Each number is 128 + 32 x the weight over its row's rms, rounded and kept within 0 to 255. Layers, rows and columns count from 0. The size above them is the row's rms in percent of the matrix's.

# layer 4 attention value, 96x96, rms 0.0925, rows 37-73, columns 0-47
size [ 63  71  69  62  61  72  74  70  64  64  65  54  67  65  58  63  67  62  57  61  74  69  65  69  73  57  63 127 125 124 126 135 122 132 131 129 134]
[[126 171 128 112 126 139  72  72  91 102 124 155 148 140  99 169 102 119 133  71 121 109 199 115  92  95 111 146 160  97 138 108 198 114 168 139 159 149 132 138 211 157 117 127 119 152 139 136]
 [ 97 164 101 146 161 167 151 100 223 129 117 118 123 170  98 123 136 137  94 140 102 148 149 137 110  92 139  86 106 166 102  69 167 138 155  94  92 121 146 122 128 112 125  98 223 122 113 155]
 [142  94 133 139 123 172 148 116 167 104 163 134 129  89  86 163 143 149 101 123 108 157 144  92 123 167 127   9 135 201  97 110 141 109 134 120 119 164 140 131  81 130 178  97 116 138 102 104]
 [154 153  99 149  75 146  92  74 134 181 141 170 131 168 114  94 204 132 118  98 188 175  96 100 180 109  99 108 127 172 144 122 113 124 164 109  99  96 140 105 113 160 115 166 175 135 137 105]
 [108 161 156 147 171 103 120 132 108 151 149  80 180 111 103  96  98 181  74 171 163 153 177  80 149 126  57 156  80  74 142  95 189 116 165 135 121 138 112 111 145 114 126 160 131 197 109 110]
 [131 129 139 172 115 160 157 165 165  56 147  79 144 121 108 103  94 124  34  75 143 188  78  73 106 157  84  77 114 102 144 150 155 121 195 164 138  99 152 170 142 139 102 141  87  76 126 162]
 [102 121 130 127 137 101  98 130 105 200 163 120 137 117 140 115 155 178 143 103 114  71 118 121 127 131 142 103 111  64 133 178 112 134 111 132 127 161  80 173 110 136 132 126  99 153 143  58]
 [103  98  98 105 133 123 145 158 150 118  98 135  94 136 152 123 142 108 156 123 212 126 125 193  93 117 111 142 149 193 157 101 229 112 117 210  95 116 124  75 110 124 122 156 147  97 127 157]
 [131 104 125 132 127 101  84 140  85 101 164 118 139  94 154  78 120 117 101  63 112 111 135  98 148 100  93 150 137 132 195 182 121 131 153  93 168 108 135 146  23  96 132 127 132 107 137 142]
 [ 98 122  99 146 148 153 161 124 160 108  83 143  81 199 121 124 145 102 206  82 147 175 154 154  65 114 150 126 117 160 137  80 168 127 155 151 139 103 173 137 171  95 136 140 169 111 103 111]
 [ 88 144 113 149 138 110 103 154 120 108 128 139  86 134 141 136 146  97  99 168 164 165  79 154 135 137 110 153 146 204 149  80 136 158 115  91 179  82 142  78  17 126 114 135 150 130 147 148]
 [155  64 160 135 135 203 118 168 150 126 102 194 143 110 111 217 110 135 168 113  79 113 116 159  75  87 141 174  93 141 140 133 146 121 149 152 133  82 136 133 166 143 150 138  66 130  91 115]
 [157 125 111 179 135 163 142  99 108 119  92 155 147 138  89 169 158  60 158 110  88 108 175 129  63 143 159 112 185 141 196 150 122 126 106 106 150 133 165 144 129  96 120 110 120 136 149  81]
 [ 88 157 126 144  83 102  99 136 142 115 180  90 134 119 110  70  93 156  57 134 108  93 117  97  79 134 104 122 109 127 150 172 149 117 148 119 141 184 110 144 104 109 136 129 179 112 110 181]
 [142 159 157  70 138 136 136 110 148 109 108 130 166  51 110 155 107 142 134 112  76 139  68  88 125 135 138 219 138 114 103  80  83 133 125 165 126 132 114 118 119 111  93 132  65  97 147 121]
 [127 127 152 123 162 117 123 150 115 144 170 130 112 106 112  98  99 160 101 135  82 111 128  98 126  80 102 149 159 184 106 183 173 116  73 124 112 159  98 102 100 126 114 127 123 117 133  97]
 [135  99  90 131 195 164 179  95 128 129 129 115 109 136 125 184 124 224 192  80 148 144 175 132 106 133 168 139  80 131 144 134 147 120 162 141  88 133 149 186 149 161 131 141  82 136  75  76]
 [ 62 151 137 100 140  89  99 142 122 111 166 123 114 183 126 106  91  93  95  97 161 125 126 128 109 127 100 168 131 182 184 164 138 139  97  95 125 110 100  93  75 177  96 133 106 190 130 156]
 [ 34 134 113 106 105 141 130 169 195 125 141 129 145 158 116 135 143 137 143 135 172 153 185 132  83 109 100 101 121 119 215 138 141 134 114 165 132 107 113 170 151 160  74 144  98 173 121 161]
 [150 128  96 108 134 160  96 138 121 111 105 128 126 141 168 109 118 155 164 186 113  94 156 126 139 115  91 135 111  67 102 163 133 133  60 149 108  89 148 144 134 162 127 156 125 162 164  93]
 [138 158 114 149 160 173 124 127 145  94 144 131 173 177  92 108 142  96 139 153 125 164 110 126 159 149 128  76  72 102  80 105 126 138 195 102 131  77 128 127 195 113 143 119  94 126 121 184]
 [ 92 139 161 175 118  50 156 169  93 143 150  85 132 124 118 129 145  96 102 132 155  78 148  79 164 165  84 139 130 129 110 175  92 135 107  76 102  98 119 133 106 100  78 126 104 188 113 206]
 [113 163 104 106 104 165 137 125 116 162 133 126 163 130 113 142 133 154 134 151  62 130 137 154 112 170 136 141 141  47 204 153 130 134  35 149  93 143 102 149 227 129  97 146 114 139 129 127]
 [162  92 122  73 116 147 115 137 113  84 104 131 115 125 170 158 153 160 161 162 126  89 150 164 101  79 121 171 140 137 152 139 109 127  69 166  81 132 127  73  86 113 180 131 118 135 162 107]
 [166 139 139 223 138 166 168 145 132 122 146 129 167  88 129 108 141 144  84 137  86 144  95  77 159 205 109  83 109 152 153 159  96 145 151  25 136 123 126 118 128 172  90 116 115 108 127 138]
 [109 151 124 109 121  61  99  92  59 123 171  93 184 167 125 114 129  98 102 113 121  71 126 157 133 143  88 122 162 183 106 154 125 140  90 131 182 124 147 114 116 127 102 142 192  78 179 134]
 [142 133 129 110 144 116  95 185 102 201 114 126  79 164 120 126  74 195 185  63 148 168 132 130 163 112 156 142 113  58 108 117 105 130 112 155 109 148  96 192 168 123 139 111 102 115 134 110]
 [ 68 153 122  59  89 118 126 122 137 179 125 145 121 182 133 112 131  99 133 109 143 154 151  94 175 198 133 132 117 157 144 162 119 139 144 100 196  82 101  86 133  98  64 185  97 143  93 123]
 [144 120 122  78 134 123 127  98 163 193 151  98 151  99 112 141 138 114 106  78 131 172 106 160 181 134 145 130 155  79  82  96 166 133 121 140 150 150  81 162 107 100 134  80 134 117 132 156]
 [ 92 175 126 112  73 172  76 180 111 115 118  88 117 149 106 128 153 112 143 133 144 104 189 136  87 139 190 102 174 156 157 129  89 128  85 148 106 137 119 129  91 101 108 112 127 146 132 136]
 [165 122  98 134 198 101  39 138 105 149  91 126 128 153 160 129 136 165 133  81 131 164 170 127 153 105 148 154 141  90 134 182  96 138 193 147 123 122 100 132 100 136 139 103 129 130 118  68]
 [170 160  75  94 184 138  75 125  89 213 149 166 156 149 131 156 116 103  92  92  81 164 122  94 132 130 111 160  78 124 118 168 136 115 181  87 119 131 131 114 235  92 135 110 114 174  97 178]
 [106 164 118 128  56 111  79 132 110 136  54 101 111  60 180 145 118 122  86  87 145 133 155 207 193 112 179 208 121 129 134  89 146 135 155 107 146 141 182 113 115 138 152 117  82 126  72 151]
 [111 110 141 123  73 125 132 119 118 187  87 103 148 179 144 116 130 135 122  87  96 149 166 137 108  82 155 173 144 169 142 118 123 136 107 127 106 133 165 138 109  63 174 164 140 105 108 150]
 [ 94  99  91 126  99 196 120 138  96 109 171 148 164 139 159 134 155 121  68 158 126  74 138 115 128 142  98 157 160  72 161 129 168 124 137 153  85  94 198 123 134 171 118 117 118  82 128 115]
 [100 124  57  55  90 149  81 146 164 123 129 126 103 117 127 191 114  61 170 155 152 101 142 103 117 138 143  87 108 105 137  93 144 132 157  86 126 111 148 144 174 134 107 171 153  75 139 117]
 [108  94 125 138 129 130 177  86 143 122 157 141 130 129 101 174 131 132 127 119 109 102 106 115 100 159 167 115 158 122 142 120 119 136 110  94 180  96 122 137 108  93 158 124 147  68 114  97]]
# layer 4 attention output (transposed), 96x96, rms 0.0998, rows 37-73, columns 0-47
size [ 60  66  68  55  60  71  72  65  65  64  68  57  69  66  56  60  70  59  56  55  68  62  63  54  70  60  63 136 136 141 135 141 126 135 144 135 137]
[[116 149 194 120 161 108 135 114 169  91 161  84 146  98  97 175 162 122 100 123 131 133 167 102 117 167 194 113 129 176 175 145 118 142 100 126  93 160 124 134 142  79 147 191  92 168 154 112]
 [142 101 138 111 162 165  95  86 155 135 105  53 110 136 142 165 123  92  81 154  89 125 113 140 140 107 149 128 140 144 123 141 177 213 151 157 129 107  90  88 133 104 150 147 129 127  62 107]
 [145 202 137 133 161 127 119  87 184 159 100 110 175 148 147  82  80 126 123 127 159 137 105 215 126 161 124 100  83 103 121 103 180 216 117 126 129  59 164  98  90 111  75 128 146 108  83 152]
 [136  95 133 243 149 144 156 137 124 171 111 163 158 123 104 140 124 126 130 156  89 133 135 157 136 118 143 139  98 136 129 127 135 118 119 146 152  49 123 111 107 110 155 112 166 117 132  56]
 [ 93 196 128  74 138 164 137 111 164 119 108 125  95 144  74 179 153 128 110  61 118 123 164 109  95 132 167 132 118 155 119  67 123 154  67 162 106 187 168 113 146  77 120 154  83 128 138 141]
 [ 92 147 185  56  81 171 135  76 124  99 165 163 100 162 167 171 145 150 191 118 148 121 120 197  96 109 188 122  68 139 101 117 104 189  89 101 144 132 159 128  95  43 127 134 179 130 149 113]
 [ 77 146 150 167  94  99 167 144  70 108  97 212 142 141 104 106 145 153 158 124 130 150 111 105 171 150  87 118 175 118 144  98 134  39 103 142 148  94 148  67 123 122  72 141 110 125 177 156]
 [137 144 190 117  84 147 135 132 122 186 148  65 117 131 117 143 107 145 168 108 100  78 127 136 124 139 123 176 129 151  89 180 177  72 149  85 147 116 126 180 147 161 207 129 190 138 124  61]
 [117 132 144 112 101 110 168 171  99  97 139 152  64 120 154 134 116 173 147  89 150 113  94  65  82  97 123 162 112 139  58  74 167  63 125  89 135 132 141  98 130 141 154 123 128 167 184 105]
 [192  59 163 118 152 113 109  94  99 180 123  64 191  88 134 165  96 136 115 122  71  64 126 117  98 121 140 128 141 143 142 115 124 140 101 114 113 108  72  90 115 161 200 157 169 171 140 136]
 [137  68  76 128 120 157 128 136 144 181 131 143 126  71 132 102  77  81 122 163 111 111 125  79 115  92  85 203  80 125 117 177 169 108 158 109 162 172 168 145 143 161 225 104 140 131 152 140]
 [169 131 156 109 134 114  89 143  85  64 146 114 209 144 118 162 136 176  88 168 147 144 158  93 138 152 161  93 187 124 114 143 102 163 127  98 125 152  93 115 145 125 101 164  93 134 135 113]
 [137  73  97 138 158  84 124 128  86 138 127 135 186 175 100 161  88 125 124 176 120 117 134 151 156 151 104  91 162 130 151 107  95 116 118 129 146  65 142 135 103 151 190 159  95  98 155 143]
 [ 44 183 153 127 165 166 118  82 135 111 117 133  36 171 133 137 142 184  81 105 138 132 151 193 138 137 145 135 118 138 161  90 151  94 142 160 152 104 143 126 133 107 139 155 134 121 116 131]
 [140 164 124 142 142 113 125 161 111 104 132 133 121 138  90  90 222 153 173 144  90 198 133  97 206  60 135 128 137  92 120 144 105  39 199 145 118 172  94 114 125 143  44 128  73 142 150 167]
 [149 203 145  81 121  93  73  99 136 138  96 159  60 149 145 103 156 175 110  86 118 148 114  70 136 116 158 166 131 125 135 130 173  92 105 121 144 145  98  86 162 130 152 115 108 131 170 119]
 [123 198 175 168 114 131 126 133  67 109 106 140 179 108  93 121  81 190 146 133 130 117  84 159 164 133 104 103 185 113 134  88  65 128  73 128 125 127 112  94 112 140 140 164 166 116 132 137]
 [115  88 117 112 163 151  89 156 130 151 126 142  36 106 126 146 102 145 101 108 101 122 140  39 116 151 110 168 122 100 140 148 211 127  98 116 137 151 180 190 145 146 206 128 121 119 169  88]
 [ 85  99 173 126 114 179 117  87  71  77  98 108  95 133  85 189 149 138 114 140 100 120 129 118 163 171 102 170 161  98 141 114 160 116 109 144 138 125 150 129  95  80 133 203 169 169 135  80]
 [160  68 142 102 116 134  94 172 169 121 162 151  91  93 122 160 126 120 149  91 119 109 130  97 143  86  98 101 164 123 102 170 102  89  95 132 141 124 124 154 162 157 154 112 132 103 119  96]
 [150  97 118 111 188  93  96  88 116 125  95  70 153  98 172 150 165 117 108 147 139 116 122  70 100 139 150 142 114 117 137 151  98 214 113 135 119 147 116  81 103 145  98 113  87 131  79 128]
 [117 130 123  52 132 124 157 130  71 119  96 183 103 116 110 109  76 106 117  75 124 128 131 139 115 122 150 167 156  72 162 116 106 114 114 127 154 147 162 198 117 113 191  75 160 167 130 174]
 [ 67 116 161 156 116 121 133  93  88  61 143 156  77 172  68 177 176 108 100 113 103 158 168 103 174 157 109 129 167 143 203  86  55  94 143 159 131 110 132 129  97 112  77 166  78 134 161 130]
 [154 147 133 154 107 123 105 195 148 174 156 121 144 146 124  92 122 122 147 152 161 120  90  89 131  91 146 139 137 146 131 210 140  61 154 110 168 109 116 172 132 137 138 124  94 119 166 100]
 [147 107  86 103 117 140 148  86 126 128 113 175 102 114 158 111 129  92 172 138 119 102  92 140 124 114 113 131 113 101 153  41  86 190  81 128 160 135 133 141  59 145 157  70 111 178 122 145]
 [116  79 127 119 110 114 109 153 117 209 137 121   9 111 105 117 100 113 131 124 109 154 112 128 129 136 163 120  67 147 142 161 175  94 158 102 134 138 160 116 162 159 138 119  96 116 164 145]
 [100  91 152  86  97  94 154 146 134 112 141 193 186 143 125 145 174 126 138 115 161 124 118  37  77 126 126 106 128 128 108 105  78 168 108 186  84 158 104  84 159 129  89 133 120 115 155 112]
 [120  82 163 129 143 100  75 156 152 115  73 107  84 143 149 126 143 108 119 125 153 136 176 137 126  91 132 160 124 143 150 152 113 127 126  96 147 111 120  96 153 137  44 149 135 107 140 138]
 [158 198 155 142  59  56 144 117 144 148 156 131 142 138 137 151 129  88  93 106 130  67  74 108 170 116  97 210 145 139  79 184  78 130 119 150 200 138 166 162 135 161 126 100 129 168 134 141]
 [ 51 154 134 139 119 159  67 130 135 111  93 122 125 147 113  98 182 202 140 133 177 163 182 167  94 111 117 125 203 115 163 155 128 120  99 104 142 150 125 123 104 131 168 111  95 135 127 158]
 [195 132 121  88 151  95 126 213 138 139 107 152 159 106  54 142 124 192 147 123 142 152 100 180 113 164 154 116  89 121 124 107 125 117 151 108 190  89 135 166 122  99 151 129 123  94 155  58]
 [144 133 116 148 199  73 128 123  75 159 147 220 121 114 113 167 141 152 104 129  93 131 157 135 106 112 127 144 124 116  68 113 107  96 165 137 160 117 171 132 117 145  99 146  90 132 124 155]
 [170 139  50 140  81 119 104  98 121 133  80 111  94 125 149 119 132 184 156  80 130  94  89 175 170 103 107 116 166 134  94 117 127 141 158 166 128 131 187 131 133  62  72 160 101 112 155 129]
 [181 133 138 143  82 123 111 118 124 129  96  55 136 121 129  51 142 154 112 123 164 101 140 126 100  93 127 146 120 145  73 114  52 172 100 124  65  93 108  79 165 151 160 131 170 149 136 144]
 [119 142  99  63  84 158  97 155  67 117 142 125 126 146 146 128 133  66  96 143  99 147 139 142 164 138  96 130 150 105 150 140 108 148 187 142 121  87 163 116  77 159 111 100 110 120 181  79]
 [134 121 146 169 105  97  83 117 123 124 158 163  90  73 110 186 169 103 161 176 162  80 124 106 102  95 100 108 135 126 171 102 169 150 127 124 128 117 171 139 175  57  69 135 211 119  51 117]
 [119 144 164 142 135 142 139 155 169 177 133 106 129 136 135 123 163  48 113 161 145 116 108 192 114 140 126  95 141  76 126  89 169 132 121 121 163 105 156  58 120  92 163  83 199 134 119 128]]
# layer 4 attention query, 96x96, rms 0.107, rows 64-95, columns 0-47
size [158 138 161 142 159 148 160 140 144 128 122 177 113 176 150 131 145 117 169 161 161 137 153 134 152 158 163 146 117 146 145 134]
[[117  81 113 201 141  87 141 108 162 129  92 166 139 122 159 102  70 132 154 124 181 141 118 135 124  92 196  84 157 135 127 128 168 137 123 134  63  75 121 146 137 184 117 179 102 134 137  97]
 [153 121 156 134 115 100 127 144 145  79 120 216 118  77 113  59  92 168 153 132 162 136  66 129 166  51 197 124 117  60 120 125 160 182 168 146 106 127  87  95 165  92 103 142  92 179 139  96]
 [138  70  64 103 137 150 118 118 140 159  82  91 161 161 146 177 117  86 135 113 140 114 137 125 156 107  76 121 129 158 136 146 111 141 122 161 117 108 124 174  74  93 146 188 130  97 176 194]
 [155 139  96 154 105  76 116 125 147 159 106 108 178 144 195 138 116  75 144 122 168  98 141 181  78 139 158 131 136 147 142 152 169 116 102 123  79 128 134 134 162 164  51 100 106  91  83 117]
 [ 98 185  92 130  84  90 111 139 113 120 101  43 131 151  85 164 129 115 119 181 143 142  98 107  99 194 139 123 126 184  59 159 153 160 151 127 120  99 155 165 125 168 158 114  90  59 141 135]
 [116 127 169 120 136 120 124 127 116 131  87 197 124 100  72  84 109 126 155 117 121 110 152 149  95  84  88 103 104 162 105 139 142 173 141  84 160 128 161 142 107 116 152 112  82 181 130 147]
 [133 150 117  74  83 110 114 189 136 157 102 144 171 158  90 190 207  89 105 145 155 117 127 164 112 125 110 144 120 134 132 179 139 112 111 142  69 145 121  63 160  91 155 117 123 101 109 144]
 [114  70 145 103 164 121 136 144 146 144  92 162 157 178 165 178  98  70 126 109  92 103 148 107 103 150 135 122 160 169 143 124 166  71  58 104 117 193 114 152 145 166 160 155 125 129 146 166]
 [145 142 125 150 159 123 133 189  98 116 160 149  91 174 148 124 148 124 126 124  89 147  79 102  87 125 172  99 134 124 114 172 165 154 120 177 138  83  66 152 170 142 185 114 161 152 147 129]
 [134 114 141 170 149 119 128 158 117 124 164 125 122 162 101 167 140 109 120  96 123 142 139  82 105 109 158 176 162 145 115 135 142 192 132 155 155 123 145 150 178  80 152 125 123 106  39 177]
 [109 154 144  88 130  82 122 113  97 117 152 150  82 107 116 158 140 166 102 136 141 148  64 133 121 174 186  99 139  59 129 143 162 194 130 149  63  95 153 142 184 133 159 107 140 136  96 110]
 [130 139 135 172 108 137 169 136 112 132 118 128  87 162 138  54  95 115 135 130 104 116 136 132 110  72 104 170 107 192 122 141 139  99 171 155 148 183 131 131 116 158 114 106 124 108 184  97]
 [122 125 108  93  94  90 125  90 124 111 135 114 125 108  93 152 130 130 153 106 198 137 122 131 134 125 102  97  75 117 124 189 104 151 166 149  59 155 171 152 103 104 125 122 111  77 165 134]
 [147 157 152  74 116 132 137 166 152  93  72 142 115 105 132 132 105 121 152 162 166 139 145 120 166  62 155  82  81 137  69 137 126 118  95  94 142 106 152 165  99 161 154 191 140 138 142 134]
 [ 95 108  74 109 113 126 108  71 150  82 107 151 116  85 174 142 109 114 141 106 174 114 104 110 171 180 152  72 125  89 145 113 112 106 117 140 116  74  80 176  92 189 125 152 192 101 169  70]
 [103 192 150 119  91 100  87 103 146 116 116  90 157 123 124 130  98 119 174 158 170  99  86 146 142 168 130  99  78 123 115 155 109 180 166 182  82 155 121 151 107 114  78  79  97 111 152 114]
 [ 65 109 149 134 147 129 136  96 132 180 127  87 139 161 114 132  60 161 111 138 143 150 179 165  98 107 126 140 176 170 120  38 141 102 189 115 117 142 162 117 108 132 152 177  50 138 169 137]
 [ 72 149 169 158 111 133  90 150 141 151 134  74  84 151 147  65  70 117 162 146  73 125 128 166 138 155 178  99 144 129 138 135 119 205 127 181 129 100 178 178 106  84 177 119  93 141  96 118]
 [139 126 147  74 133 154  94 157 142 160 162 132 147 176 163  82 100  64 127 116  88  98 103 170 112 128  92  96 158  79 136 175 105 106 100 132 113  92  80 205 111 102 155 102 171 157 152 139]
 [121  78 144 120 132 193 112  74 176 106 106 156 122 122 166  75  97  47 177  88  79 108 157  96 158 129  96 103 143 104 158 124 120 159 144 101 177 144 150 141 131  90 114 145 109 162 179  86]
 [110 112  98 131 157 127 144  92 105 194 182  49 140 186 128 115  54 127 124 156 153 122 143 154  75 156 134 117 133 127 111 120  66 103 130 110 139 129 168 228 134  65 131 133 163 112  80 189]
 [126 122 129 187 177 119 139  86 124 133 184  87  98 129 144 123  89 144 132  94 187 158 123 143  89 132 130 136 113 106 137 157 124 133 116  96  92 114 223 173 149 168 115 123 172 111  55 128]
 [139 119 122 112 152 172 141 122 104  73 192  89  66 124 124 146 116 175  86 119 140 223  92  71 176 113 149 142 141  73 112 132 126 132 158 123 125 107 154 160 104 124 184 193 159  51 131 168]
 [ 96 163 180  95 139 114  72 120 165 141 117 143 133 150 149 215 168  88 117 114 104  87 121 170 151 194  82 125 169 163 145  84 174 137  77 119 107 151 119  78 156 168 126 119  86 139 158  65]
 [121 116 128 118 156 145  96 155 151 174 125 149 100 170 120 128 156 117 112 137 122 148 145 173 165 162 147 133 200 124 200 133 184 142 117 137 103  74 178  73 148 139 166 137 124 104  63  78]
 [148  78  34 140 123 147 128  94 136 112 127 148 148 103  92  81 144  78 173  73 127 114 138 113 138 117  88 147 104  92 158 220 123 137 155 149 141  89 145 161 147 102 108  97 166  90 117 103]
 [177 116 136 105 115 193 112 138 151 149  85 136 162  90 138  75 189 101 149 136 145 152 184 183 167 102  77 154  88 110 140 127  82 135 116 120 133  96 151  87  48  97  84 152 125 156  73 122]
 [134 142 195  30 156 161  99 119 132 133 185 122 121 134 127 113 112 181  93 118 167 157 144 188 191 100 135 121 115  34 128  64 105 101 112  71 133 173 160 107 124  75 118 169 134 151 115 116]
 [ 93 147 111  91 118 129 134 122 120  69  92 136  72 125 118 169 157 143 127 118 155 191  87  72 177 172 109 172 126 101 143 118 152  70 125  95 132 144 134  75 113 191 177 184 140  80 143  96]
 [163  84  65 159 162 137 171 150  69  83  99 180  93 108 105 121 197 152 116 130  70 161 169  51  87  90 107 191  85 169 128 180 137  84 144  78 131  94 121 132 114 193 170 117 174 121 103 133]
 [124 147  76  74  83  94  96 133 137 144 144 121 144 143 129 108 131 128  96 151 133 133  69 150 128 159 143 113 141  74 120 128 156 143 184 159  71  67  41 107 161  91 107 100 112 117 153  61]
 [ 97 129 134 138 152 154 139  70 107 112 151  87  99 108 137 170 146 161 115 133 117 158  94 100 152 229 113 128 123 100 157 153  92 126  79 115 142 167 197 108  99 159 126  88 186  97  85 143]]
# layer 4 attention key, 96x96, rms 0.0955, rows 64-95, columns 0-47
size [150 136 150 147 148 131 155 117 130 124 110 163 119 168 141 127 138 124 160 150 148 138 143 143 146 146 152 134 119 149 141 140]
[[118 112 135 149 109 108  97  94 169 181  70 172 152  90 112 104  92 150  48  95 101 130 104 142 135  91 105  79 116 153 148 145 154 132 110 164  86 102 110  87 149 170 169 131 130  69 135 137]
 [113 137 116 150 115 157 200 128 174 102 104 188 138  97 161 136 141 151  95  95 106 144 151 100 153  62  98 128 184  72 166  84 114 142 117 142 109 152 123  66 135 107 125 108 115 121 132 148]
 [108  53 120 117 142 112  99 165 111  78 126  84 196 113 101 118 108 103 143 141 156 140 113 129 163 157 106  97  90 114 130 193 163 124 127 166 107 115 163 131 103 143 180 176 101 148 156 196]
 [158  91 122 104 150 103 115  86 159 203 105 117 146 137 148 138 135 105  78 133  87 119 128 192 107 160 115 113  61 176  76 132 145 113 104 141  76 120  99 111 148 169  90 142 138  64 148  45]
 [ 85 196 146 127 178 101 137 133  64 105 136  82 136 173 100 143 103 143 154  98 153 118 134 160 116 155 147 144 111 137 131 146 121 131 139 174 108 114 130 125  99 131 131 117 139 154 129 127]
 [127 183 127 164 178 131 158  93  98 102  73 187 156 110  68 127 113 126 111  98  92 133 129 184 106 132  92 119 181 108 136  73 128 158  94 121 148 125 116 163  42 157  88 134 144 143 117 156]
 [187 108 146  80 170 102 126 146 145  91 100 114 158 163 148 162 189  55 149 108 152 187 125 135 153 153 136 135 178 155 125  95  75 115 163 145  78 171 128 135 137  93 110 121  82  97 133  96]
 [163  87 111  99 137  79 100 133 120 176 106 141 153 104 100 127  74 100  92 117  96  99 112 112 140 176 161  83 167 126 115 200 190  92 125 118  93 169 120 157 125 146 124 154 103 112 154 141]
 [136 160 129 139 137 132 157 115 139 121  59 124  93 153 166 128 128 117  60 146  98 111 123  91 142 136 229 104 193  90 153 129 138 146 140 152 109 111 117 151 163 106 148 130 163  90  90 123]
 [148 151 125 174 148 163 142  86  91 142 138 113 134 138  75 124  96 123  73 177  92 136 128  79 147 150 134 118 133 104 200  70 145 158  97 178 116 140 153  69 146  91 120 193 143 123 148 167]
 [111 180 134 117 156 150 136  82 171  76  71 126  71 163 135 188 115 144  76  82  95 114 169 141 142 138 143 146 194 121 169  63 103 177  94 105 102 139 125 122 119  97 122 124 161 117  81 124]
 [ 50 137 114 100  92 140 166 160 143 176 118 125 138 140  83  74 101  89 128 123 135 125  97 159 127 109 165 158  51 151 121 122 125 130 177 139 174 146 124 191 170 171 129 111 165  68 136 108]
 [ 34 149 122  85 129 138 108 112 142  60 127 127 149 153  90 157 116  81 141  53 150 144 139 139 119 121 110 190 107 154 154  74 101 138 120 109 116 177 138 165  93 113 114 136 164 120 127 177]
 [142 170 149 118 186 123 169 186 127  98  68 148 184  91 148 145 121 141 129  48 154 137 165 101 135  79 132  77 176 114  86 163 145 119 100 105 135 105 124 134  52 183 141 161  89 126 119 175]
 [ 64 116 103 107 134 122  90 100 192  99 115 132 113  85 164 130 134 160 146  77 140  85 146  99 158 112 132 120 130 158  51 189 179 104 101  70 117  90  92 141 131 169 148  95 130 124 104  99]
 [ 54 169 109  92 143 135 136 110 170  69 133  95 152 155 117 154 111  89 144 115 132 105 145 176 106 141 122 176 105 113 140  84 111 122 115 117 145 178 138 141 125 101  79 112 128 155 124 134]
 [149 127 151 181 119  71  67 129 102 157 168 143 160  91  75  79  68 173 119 146 138 102  62 142  86 137 103  94 102 158 211 168 144 126 168 139 114 101 143 103 134 138 184 119  86 114 150 129]
 [128 190 138 131 161 159 118 128 143 144 108  78  85 167 119 135 103 136  86 146  76 108 111 219 147 134 150 120 103 141 173  99 148 153 103 125 141 129 147 135 118 160  99 179 160 175 112 145]
 [138 100 133 100 152 136 160 143 166 139  99 104 159 136 181 160 110  93 115  74 142  80 153 220 132 147 176  59 162  88  90 168  99 112 139  72 132  98 117 191 100 133 150 106 181 143 100 131]
 [ 80 124 130 159 123 173 137 137 160 103 120 184 144  88 101  88  99 124 117  89  76 131 128 140 157 151  80  86  92  99  81 160 209 161  85  77 138 145 150 163  96 176  80 142 150 155 145 136]
 [139 113 142 110 101 118 104 123  73 187 162  78 143 139 126 143  39 158  96 143 160  38 157 171  59 127 143 110  98 129 142 119  98 104 151 117 149  97 115 132 107  89 190 149 156 102 134 183]
 [ 87 149 154 139 106 172  92  67 123 185 142 134  86 149 101 151  86 143  83  96  96 111 132 192 106 116 104 131  62 170 145  95 127 167  61 106 150 103 118 110 119 148 125 161 211  70 106 125]
 [ 92 115 139 127  67 130 117 145 108  93 201  86  90 116 145 126 111 183 164 133 167 147 121  80 170  84 172 125  95 130 175 157 128 162 124 146 137  81 150  85 129  88 207 146 111 133 141 200]
 [190 173 146 144 169  88  83 112 176 102 124 115 137 115 123 126 143 115 118 138  92 146 100 153 163 201 107 124 136 152 134 171 184 119  79 106  91 165 140 141 121 144  67 127  96 157 142  53]
 [185 120 161 124 177 159  73 118 195 125 109 116  64 137 111  96 159 127  91 163  61 193  85 165 171 174  98 101 143 195 143 109 176 140 113 140 116  88 146 100 149 118  98 153 128  97 106  72]
 [ 26  87 131 147 126 182 129  91 117 103 141 162 137 117  90 110 145 114 119 111 118 164 165 147 173 143  70 147  84 117  77 106 129 126 111 116 127 108 134 152 106 142 113 130 202 108 124 115]
 [210  63 137 139 137 162 130 177 149  85 157 133 149 117 160 143 189 108 173 168 127 213 125 167 123  99  50 101 116 128  65 119  96 138 131 137 166  88 139 118  97 162 121 151 121 198 133 142]
 [168 128 156  92 118 137 135 175 181  83 211 101 113  83 168 131 140 167 155 139 141 141 122 137 137  82 107  91 124 142 150 124 111 132 123  84 145 129 128  98 113  66 168 129  57 125 146 140]
 [117 110 142 102  93 104  78 168 147 116 187 125 116  70 157 110 151 156 165 110 127 154 113  57 174 119 143 148 116 161 122 192 175 108 121 125 107 127 104 131 132 168 185 107  97 118 145  84]
 [108 134 101 128 107 122 146 126  43 135  83 194 102 127 109 129 159 107 160 138 119 160 155  89 121 117 153 141 160 145  86 146 120 131 153 166 137  62 103 171 116 178 127 117 147 130 122 114]
 [122 114 133 114 101 105 148 123 172  73 153 138 164 133 189 146 148 146 119  87 169 117 132 135 139 119 134 118 165 134 126 118  71 116 182 126  71  85 102 110 170  70 159  60 112 113 117  75]
 [ 85 123 124  92 103 144  78 142 114 133 154  71  29 170 116 162 131 116 172 141 111 130 121 141 144 142 134 196  72 143 129 121 146 148  73  83 157 177 119 138 123 139  99 155 174 158  94 113]]